config = dict(
    n_layer=16,
    head_dim=32,
    activation='swiglu',
    norm_place='pre',
    norm_eps=1e-06,
    rope_fraction=0.25,
    attn_scale=0.247,
    tie_embeddings='early',
    lr=0.00838,
    lr_mult_o=4.0,
    lr_head=0.00474,
    grad_clip=2.0,
    decay_shape='cos',
    z_loss=0.001,
)
Each number is 500 + 50 x the weight over the matrix's rms, rounded and kept within 0 to 999. Layers, rows and columns count from 0. Numbers have three digits each.

# layer 10 MLP gate, 448x160, rms 0.375, rows 339-447, columns 0-79
527440538476365545514447543569525556482550505562479528419465547476496442466433492451417442516473564446521493458556472611479514500543418492408456510447502456523497456527426472585553543516470483523459483470543600460474418545460404449440562524
583480427464494512524531607521533563464473460405493429640404561486548424531428602559517457511526530480501499489469427515587361557530491560539578450517544443432535453555528478478462496498506426561525432528534431487551515480383412535444481371
647502476488506511473518567485459493521528537430510518467542527494493530575577433496508479482531455479526520524497405510591423538421535453545474543465518446417497416507473466433503527622505505405452436456523540545563520444480472461488464459
523573431470535443459458517520415433476533494452554467539567575553549595599612462500541561465453581527497555457572514479457511520504572581578545444420554502495528514439515534482405545499481568564524610521514543455408566550481517564438526480
563588479462500469517508574434461509460592509459539545439452481509419569464418485510497551497489518570504492622485538445547464532511491553511496511482524482448435501585489510429535515553514443489454601545543492490577516509534539478545474452
529544538509461585510561450407523668422494489469417567525450477382498434437571545518493458529556471502594511546586464483490500496515507461541458421489441475479473402499620610507558537467384506462466542565509455489549455445488508481539518458
498446518434475544467502497459540486479560464601578402523437584495505499454460446502551538562465511420602568557407407563464534611457523488465492537541465547518493476508504477545438483538422470509560522491531467484522627506529518502375499545
490441448545534486531523464464405416615447444564485443474482532473519461476469480607513488484575484515471484509400467554544551431365418639593493471571473382492523506449526482409448530557457482459473529467476454432565538530469501527479633451
527678538450569464564506489464519500564533541464511486436517500491519471494493408546542551474521637511518539503593492562502480526509503427568470571471506507419410537493486558534479484624507461509533481545544491450556407440560599565431502462
533497516543571533501457452539476540511471501521511449514519529437509474481541527468510590544500543550474548478522582497504519574524468456507410538483532537459580565473469458434507548561517449485550552538576533528553500553552602448558501491
561579502550512412487526538469467537514458434534541462510483510475498575373475515455498475485466529535437441482603512449477457465446438467481483533459420489494565568467426564391425440477542620543445456571529522495446501611478503467469578522
515558503527464489568571551530495601510436580535424495579513521441526473523529484504499459491434515411470400533479422369586469424429523445525518502500538563519464490530437490543499549500430469484396466582478481484476635452453416486542443509
487527509547468504477603488623565496488516563499514360433467617500419459554473507461554595500472491452480544547432482488401554495444501478496461550466474487483469564499505477468453505613506513440445563464561487486543481439553496497480540475
531415467488483613470481534427418526551580439504542465526584519566444452579518514425503483523432544489504461577450454544405562457503449456582486472540480458447517519478442556545445498565488487408504497470561535438531437472468532467441544521
514496477403498408513474570504515502447637526494541459449552503487542468478511595489506540492522458499531587600463500493546524538511530500502524507510463449513478543525550489464399508585548427477484464463573548585536469491524443455440509465
499558474493607509452483432524430458541448508512501516596499543496492470436509548431490543467539450475522547478502479502455485560555428540413588425532525491539597520424494537596505469448461546453479489423466492614435430526522512456494570561
398374532516498495511543559545405469483498556416484529461435552537495457536541516435505568484454553556467536500467594505488517494564487506520579522496513574554524563520441563549562515571505511629504455543477522462478547514505537370457539510
465534491522507568456569483428455543460517581561456524545503547541518490551539365523505424566470418529491469478537549564495512476473498509538488422499528378452506487486467554539533407396603567451561503491542492406473495591488491492497485599
599459524492580485615456581570486446536446497536486438496519626582464549514503566496443513516543521449487587563448465489510560505489505476465495480463534391517472509512424610555487409446478560585427418533517547536542551514524384495422486463
553637496484539500517542566454534555480555573527539341542455542552572591445512561450451536543587548511515482474566495494426467515457535384533563481510456555425517393558397451389609441505509509561490463507516455478535490433453568531536457412
547404483533497543588462482363505378535645496437555572555436486529447543560409500525483424457504440489504501617437474618587483490438477477540467556475465481526493495570453509498412515592444601519529538518476617563518432489422434507512579390
500500532491526440534483513500551476421451537566482483526479523570510582498538456498463673446534570465511390438528507393461594525465511492494595435441524472432485527536543549496477465473548454598474580439586524411538480493494496492542486505
538508513493534572568383460425483566447426537451581521549536480518502523522461516513566462498550547450491500534528630589537584507481558477450516531554459487514375419521498514613480448505479521487574595469475601463556424414514476538520469457
560522524476552554509479462527414432469423517556529429581388558575464564579425458581562522425562554490532481468505454483493481501471509504480419509499537473442421479487491473567523536534568429526486566506475552523481484450469562487542445445
520451482488593500468433505516529480509440438506490571502426467498454571555486559443478583485477531592518612513495540449483550438491472505493556506616530480514501487432528581475522547501512525465472572514555485520445497516526476505504483538
495532485501417543456568557413432489430501438532454481578519590595493522434445479568509446489411623410583542415508523624485534474519554543523483466560548522442510640560497437461524508514450480439544511479523490550517570388497495509549428543
547474473545533537531532445456465627454510557480536527542540515478492536511475454553522433507481486521483427437608514444407538467438524411578486529528360492553514504435515489544446534603613500496508516522536451467497437495551502507507487490
523479456544482495516591430543481537500536524529540464518435494520518569467583489461530450452582531516529468545444537507413602502477462511560487590498463485588396483391423478472461538559542524436414475520569499464439495528438453499524496509
453483407459502539528508457502528489507511517528461492442431371631640527484552524459444520483515443540470428589455437462480494526516502509452526540478451540545476526581520459480493525435490465511457452545543544563375496487461446494518463530
513491399552575505520516462563436514420500549534503584394551489500412510511584516480498437513429557499436515524576468459482446534556538577515501522509501467513407439540425531521493553427478497494492486561470442556560447479507411538403457363
458441545431484570537511548427531509483471479570429520546536429451541457530547659581488425482578504495521433458512519463596509547525414491542499583490455464485522536532512538437535516479546451557446503439527490436469484576456475473540512515
423441513572492504456471422587458486593415565518368478493404494451469533507498477459584536487427497574497498510529536574430387488440520540449483423425582448528532526554471525606482558463484509530514486476484468491492467513500444416465504536
469518482469487500372485601547400581469512483596391475502520621631510532427533502470557487519441501455607490457551450548536493677566522461506504515426518462646427493494447483527500436446458552489562449516553460538542529499508490463430638489
423593435545490551475541552519518495491465495535504553501544444449536465549439519583515534451492497400486532502497490465582595436549499512459570480600453360495484608584500546475509459474497548519573553438483470445503428521585531484452442426
527545453464510487531506462466476501466514526487498411387536527477499496505408481443607526470471588484457552480545477470405488503526486491545434482521573445461488545420454470385505530456473435547416384468422505471491535481637483516474554513
433498581556582460498479520569425535557540526541512482463477506512474539494494492521536529504502480417499446503511526587468580486443462543413545520509484452361479447574522534597474475612444496542485455514615562401413630494508496532451438504
569449441481563472481451505461447465479473448508383513518541473532470500500430553501532506521504527588511530539579594515481491536444452439562474468566577543558497503525464539471509470544444484493505470427468577515498438556482547549537502528
547559513504542542385528517491463576427413465466517499465464588603529386514499516532533570501509502525560344538497517486513588503497518553471499498619530464520507581658465435486543506546576474520449541547528513486494510526580494478507509423
526557451536501535641514511518485473600474460532397519412482606521516455574453593527507451470449525507494513435499494557511443497507490458428443469463536587512520481516485556524515404515523478462520484488484450536433486470488501491555475584
536481487455435456515543454511351569570534550387466459587534465533595609496460499365453482546469476488479520579480525537443529411496505558478465507449566529612446469457445484518584469428560561541567538509530538540542373513536520542531512428
417467516535522473446442406427532458474403523497470509466429515457495553542562493551521378520498530475562494517479553435522544517530481447512484525495516508496491452433456450501501516520507535511488453495464489507436519538449388485412447480
535451507579584565524512508555440535564490500536462512597497487416547538423508502450559488498470537467481533441485444556566588578514486502505481509536531494554530545461499507473548437486489569523554537343492465452431546492396425527580499462
467539499480430432418512466410439473474420548559459538468523477505508516505414457460586537524465424430459401480442472516411513517477534530452531493537421508568513495503570519581483581502506368521548518470538525582566549599555489521480531563
589496499524429540517419461486486532420570540499486512504526580409495509504432467567492525441478549518392529448539436497529492489460461536538450517635492487548479470470487449451457556382539501470595566533453483466536434538526483532548453579
626592462576509530478480441418477560461559415525525547476431550528489539397546421526497490529413466510571492452611487520513525399479484578485462511463403597567514479499358476531485500510528515612441485572488464479484547512462543445421484387
395449430496440518560469553511479482562477501489484550463457508530511550482428438473490468549529450394593538527473550422482563546482415537555483563526481487591546520506505469551524586473490512599461491522484528474491505505495494555479574455
474543493420523581504543478626501552421397544476536452435483520529539477584530461464549455533585529571513498513442443555505463558415470447452436519481382517602449403440343526501436503515594588554495462502517493453591425509464482513441573576
446446463506437398420511439521488385544532467462547434534463531457533409518425513548496486518459463439511440549510483463558485425452462463622434513544508415549494379517428513488497493500548551595471426465489589513458516571513554578581423513
442420510489529465536494459496506575445458552510590521527592504372502523456485546477547583463501586464441451437499526556565465514533526520530514536489376556552398490523513456457437511477549464583435468540527515501456406583455405400461408460
511464458512429501519546513536524509458514534481511557514454503581464527517549546558448498474465435438509647539498443521480497546535436607477567467543529490591471498515521427471533491553487527377483526500533503520574464484518508547577506448
546502523491495638466563459540536518489552351486613529404521482531443468415382554511407491572486503531490386507562446563524481422448471448555523476626497530520486487384524584534506515605447558471547484477450542480507501537495499461480449437
453584585497566479372485464507502507404507432496643585464495457492459452518499472566509514562439498505555507511402557460488499600524516634496511506444490507496434523555412461544507456465495514497545404526479513498460575538534543579543502424
553509416504478533491458473414455478550539577518514488501555505492526593473386468509556570574542477467481402533521509537543578512425474528452449466452505506469524535542522484423584573499512482525430504431604505511631449581551474510433533566
521512522534545515471630555587491650486522463569471522551444548495440487482532568529436434502571604474390505408445524431515455622537476450515444443507488590522464503461533440546488470544531554480450407530513510496510482512499619432422484536
494388531541491463462569474392501427476461540479452563514469544549509487498467436476520561419530355567465477460426480508465477472429526571533532487457500540560511516563507560489485483484500472491437459434564480541524548466491516559583487533
515531516577422520462397536480428493520456505496553515495469553514557399412493422510469531575502552543521491491373496478501508448437489434577542511442544551431435567513448432533467466503484496514560533579624449579508578520576537535590502510
477556404373558524476512493505500531459584550514494490420494485563555472514571537513521517487439568479501403400492537557384528517465569533473417464556549539526549532537448591536453527491393531530522457495502471517404511590504326481567529528
556497523535482550497477518446489513637487459551489579466525522442423457502535457338409552490556565481487496491496450444592475465506497524595525484585512540540473524480538625488498502482561522577481574519528483585518512516472500478491522440
483490475527503519546548465522456473466553486551461498465594500485472480529393440530529493470466511443516431565464492502595523421477554449550552501477557532503484534471559563523419445569429603542497524469583501514533489503461423460540454448
408521516497483561487542499461521552475404442513439542482474560459444500412523463501487504492518543624506588429519538544572472518550463536534513485500504424538464536572524564499456592502562398607510539498555489471439412575498530454488516516
477460478528582496572501529472479555511487601519498475480455465573459511584517467520469505502482520517518558518466521508463524568419499401493464557497500496548430485582517456520506428480526532458496517422496571448521432456613536511479418466
489567554530516494476519499477603525512612577528472530455444548549485512552558508468500546545449586447489520506448454566443484524594508491377570498511528541444397502608539477536446518429440538561581487429546500577474557462355481491441480560
445478558578552547451599537441524414482469461514434470589533494531492488462516558549510434582380544525423498518487529504496402506582467529524514454420586512447469490586488526533490529535574409475465485496566524501494468536514535473536439477
567499390552458495563520431545500499569583474440458485411539503569499469523413597487564548537508491557432470467541548484444519474440476513555544429438407470552461550470483555477498542543543479530512561446522478526493507473543529539504505545
566543469426527565413516664480465507413541531434500471424494539518532555461443472477533534491470494560385493542485557535378511448400611461536589548456554541534479511515489465426533430440460464627484461531479535459434553440474539421516473516
467579492439582566483556504530516481424468508623383558462496493532518481585470616560531430449494501466470473448534530445417497511484505462404586506504564520477551464491490515549514519562449484580512501475454460549430555469427517578551492497
533455500632437484477530515481498447463484514493499553475495557448508474399437521495466477443576539515490487460502498536543428451478496478520526397461485474442450605507569377481605516511534552500559545491471487531512528566547481438498495508
566510469451475564612555485506591466450540507578558488375548477454539449570516498460492549499508483375536506545573508407465455437490483514485505512471453522530501555469475549437450608541564490516477591502438581425553453503473530552571532501
503522505418499519536529519472491599508452533472524532553481571529456528548570515476458480428509413490472518536505442483480507413606475525441486543678534495486488437539496555545564475547495514569545498496511513398452542511566464459548509540
563614527480599547551620487558508599429428490503563525448474450566454566478493533522493501425509414461472471501430525505441562585472495554538491524456514528459508501526467629476450563452511490440572471517543503430491478429563483540469577491
426524570583473469485593430537478462432516508627392568534476426492576504573563447572507475582450489602512450532511530446453541540479481519435504464497603485524516558480479518417482582464437461445457436480494469457554470499533466420527483485
447479475494482433496560364539430465467565442495515517536519473538452542504534467540566400472486410454434454541473542531385512516502431482514500553555510552452534595490519577553419533455505454476488481523497551475520507399479528602511459588
475478504465422530481429419462492513549423512513565486548407553520490519386449522483540501507460456436506457596477499450538600559484537491521504560495585527383550609473553483547447514531509519451445512478584477473442540489477410497477427514
449533431498470560474505540495430511558473503509545561552488434601434524468471415447459534504550459469506455490519511517541502424439433503534472538489456426481518533510502555494564516500583552524466522485527519443370453449515519467519385541
496508492542520461501535438517510547582466497502535502524503551439597581509547474499449569528518581517503517520488392450482469500462512477498456474483437452464548547554514531462435510508555486531498488552476549440418422483517468558434410544
545492402438444529472415480474413512538535512500532529590432581527517499494479473598567443584565498489468556471454570572428467567505578569469547531470523415481534520484530448457515519455497564501473484505515441475490538442552514435409512584
408346459403485485434498576499496514571436421462442462448468545525505438393549454496546569449518473507487533419499548557388438466591535472570537499548526445497503489459403475557488453551517630540398508474538461517470512579506518515503497500
566522505500537512521511561515479511423470487501402462403532483428432475457415466508553453472467509590548515436527476516395544422480520492431417537529569442473530535504487517552527452498511475627414551497445426478591560481539484449536525512
424522505556477493536478471568493515484516454593516550538459497573511488473562504412494530485504446522469477436462555529480485487481450422511473559510579489427536387511523508535585455538531431493498400461562498554501454485417416591484448532
544557483561415467494497545419501496437483479592508534516538452492545526381476417486497397540551513561516470495548507436525465609580521486509560479480463525472564489440553428577406504542557417412490405506450435594491477502502463444479462503
493516424447529504580492564487515396471455615584545489476489465537574557475531547516516515475494502467442431493576416496534467488518478518409550493371526469509498458542491433466487553517462488456431566450519530502423484447463558432473494454
485391525461454498512553520529515486514470533440534521556455450562601444494500555533546482470529525391491524562490591434437578494626437526416458497527475516530494497517423493596551491420554566392589457448557450517503473444615525514608547553
502541667546478518574511431474498460444569488425538578448555495486463495558546518366498478496507476569515528481545544564526521496573486469453553495449587532530531550417482424549556543513488469463484490512521436568566478562524551491442588520
407484511527408528519590532392562470613528530587527521580427490501453451448487438535540561470554430442463402516427522518444554490457494449489438466524514399465516589483578484460430499418479526451547539416475485567432481562415430546508454491
417444406596530491568617543456557511506477420567554467445463525455539566425526409546419524554503518525452479473503534493459451451439449489489467482507535545517495463471517500548395615520501529524514427497491536461535483490546557455470496500
492539502513445556539570510472487557409462526482440499486530460632521451539464497480364536482501513508470525448436461442459444496572496461646499533434475631536489560598539558466395504517411513492606540551532467424471496477531549490365535500
507472535540534552514514475414442504538464501554488566513443542453548484466466441384538496450498537466432584507527459476518466532521472479496559551445522411470391525502560501438542382524479502502462504402632526499503498546427424465509568619
511500555506467477431514428582572507452574446506558427403401518437542484585490477419494440477465505508501541461461541488479592548403375537501553529497588484450465474496471462590468551516464421460476510519459479500584503454492512578448542413
497483432564650441549541522514565470492442430514419431532527528536491583458524573510488562526532490513453523590482523468462466500514512557515512391509545513328487493534520428475562383430446492600506458498541554531458547523554527401599478573
385447519483553391412560498478471433506565526634468570525554606473513569492513547494569498524559543457432534576520531571467479576433546429478558491580492549470502516436474509498459567456542488487472445540467498501500501443428401577547438506
533473578529519416452442535608506454529522393502407568553434578547398517518535430555502467433425523463399483518427549497435575496464477510508508519539432583470479476467507430479504564501530557566527504475521492517345371585421402519499471438
464416457516537436445477430544512551461492601496417466409496552612484508478390541560515576467484515500568432490494557507451573506440550513494467508600505533470542498541424615580504529514489540560482521470544570532488525442546461517460433475
521515500472600474490516505448517540459466558559532541535428522559465450479442463464509527559442466404551495462527497477409516525508430556488488489561424539635524458540498492534473514566544457522491525452595571459446612482479480466420556499
494547461563544517555480478586512528536581503486481573500539507412516567524426476421562516414496529493497489409512499502455426547482464515513545480494465524546539428650479449429440519525479458567381521541610488556651595401477544569429520510
456505581497391437438490492522539504448515466427500517515436493499607535589471485548554450538477466450582469467471501489528457474543478534511515510585502443516483414488508498353527450446450457631540550514526434504399574531498585466587516516
472513532481556559540530565541523514510565576573492462524459454464506524557503488487550519505475545523490595563443460403507565505467462563562478522411587469470460560544585522493523510466445522553590591574599488397494425460442442551483456544
395517453502526497479595516465546572446564589527508494511538486537567488569475541368515479481555444457572375492521545562485467564476409594582463530544480534498561507621388570509539410424460452578431503532503472496516433579472489516499431503
547528443432480484377559476482441456463409490506453527477451495522449574546497549458535423436451569485444527536581463539449580453484512447476497508519502477491550394490466561462492526520418608494511643544583480506473548559547552337454519494
452508491406487569532499439567491539565523531532337564510417489427505417406522546479561503525549537516598479517484494496526492490486474440506503496566495474461532498547491435576468423585594490590507515455487461478528416595484432528590413443
561481516469484630455487498568441568485540354555498480455450529525483472542458529474428456521525539508486586443612554513503386540443498480470522580465462457574461530493492445533490543456520480533481562534536534589547479476565573372509555559
530437540466534565462529447518527519402455377544522493529483561476527514536499551520436461603408562491573479468476492552528509524471495460468582515507457492505532512487611381493440538378462562494371558512433548520398501550546486562440496491
502540450567458524462541475456536454545445387517543600469551438544530636444457537505422417442446551465559461544456438465546512554441522585493538435545480533470482536537471475626450473486577517580557536431582464471433573429562420547494412475
444472545515443385542517562469376442458581496464446446542449562556490533551470572561435481511518584504409564510537542587461465522534482530395490457515548496476563454510509460584502529498565545523575452508513549461552369509527492517522529551
474571472488547499480480462494457602448460512507558475514478451577501464449473451460425501553570517564411427497575496514405484474480489552515551479465404567540473585458448545443493502550515508523551434437526552470464468483534544486433521437
475472485441446523506625446456493482512519471435498518481624500493439494495470476514529502436443410501544530576424526502481480469399566452540530469515496551510515528676527510520515469492520551556429511463398606444500481567609548491516457457
462476454463450570482533531478550512507473440526545600441460517530437510534593431523543435489468542546455610483427476405574491562449508488498499526544581448530536436463395510493510417513489485506554445481505444504557444440384519492521395560
457478480460475554478524545471402505496565393542506482506482521575459466528490536535528444554465540579520511526535541535497455492355528458476462531488598567483572492597495484541475484532521504556529483522457553500475451398440483466482488472
517571511536563553481511570482377520512483562542506558525563433399572512452512533487461479425508472579507488481520568525319462510477526547460559466573559414503485505561522474553478554502487505467581475523688509561579502397603585551463473453
403503526474581614508477524598483464532499512526536421492561511546514461410494598405548410477433534499450454469552485478496460501525448450464469483496540438504426456505392530550567439452442427504535561507547455519476522593497399459430437577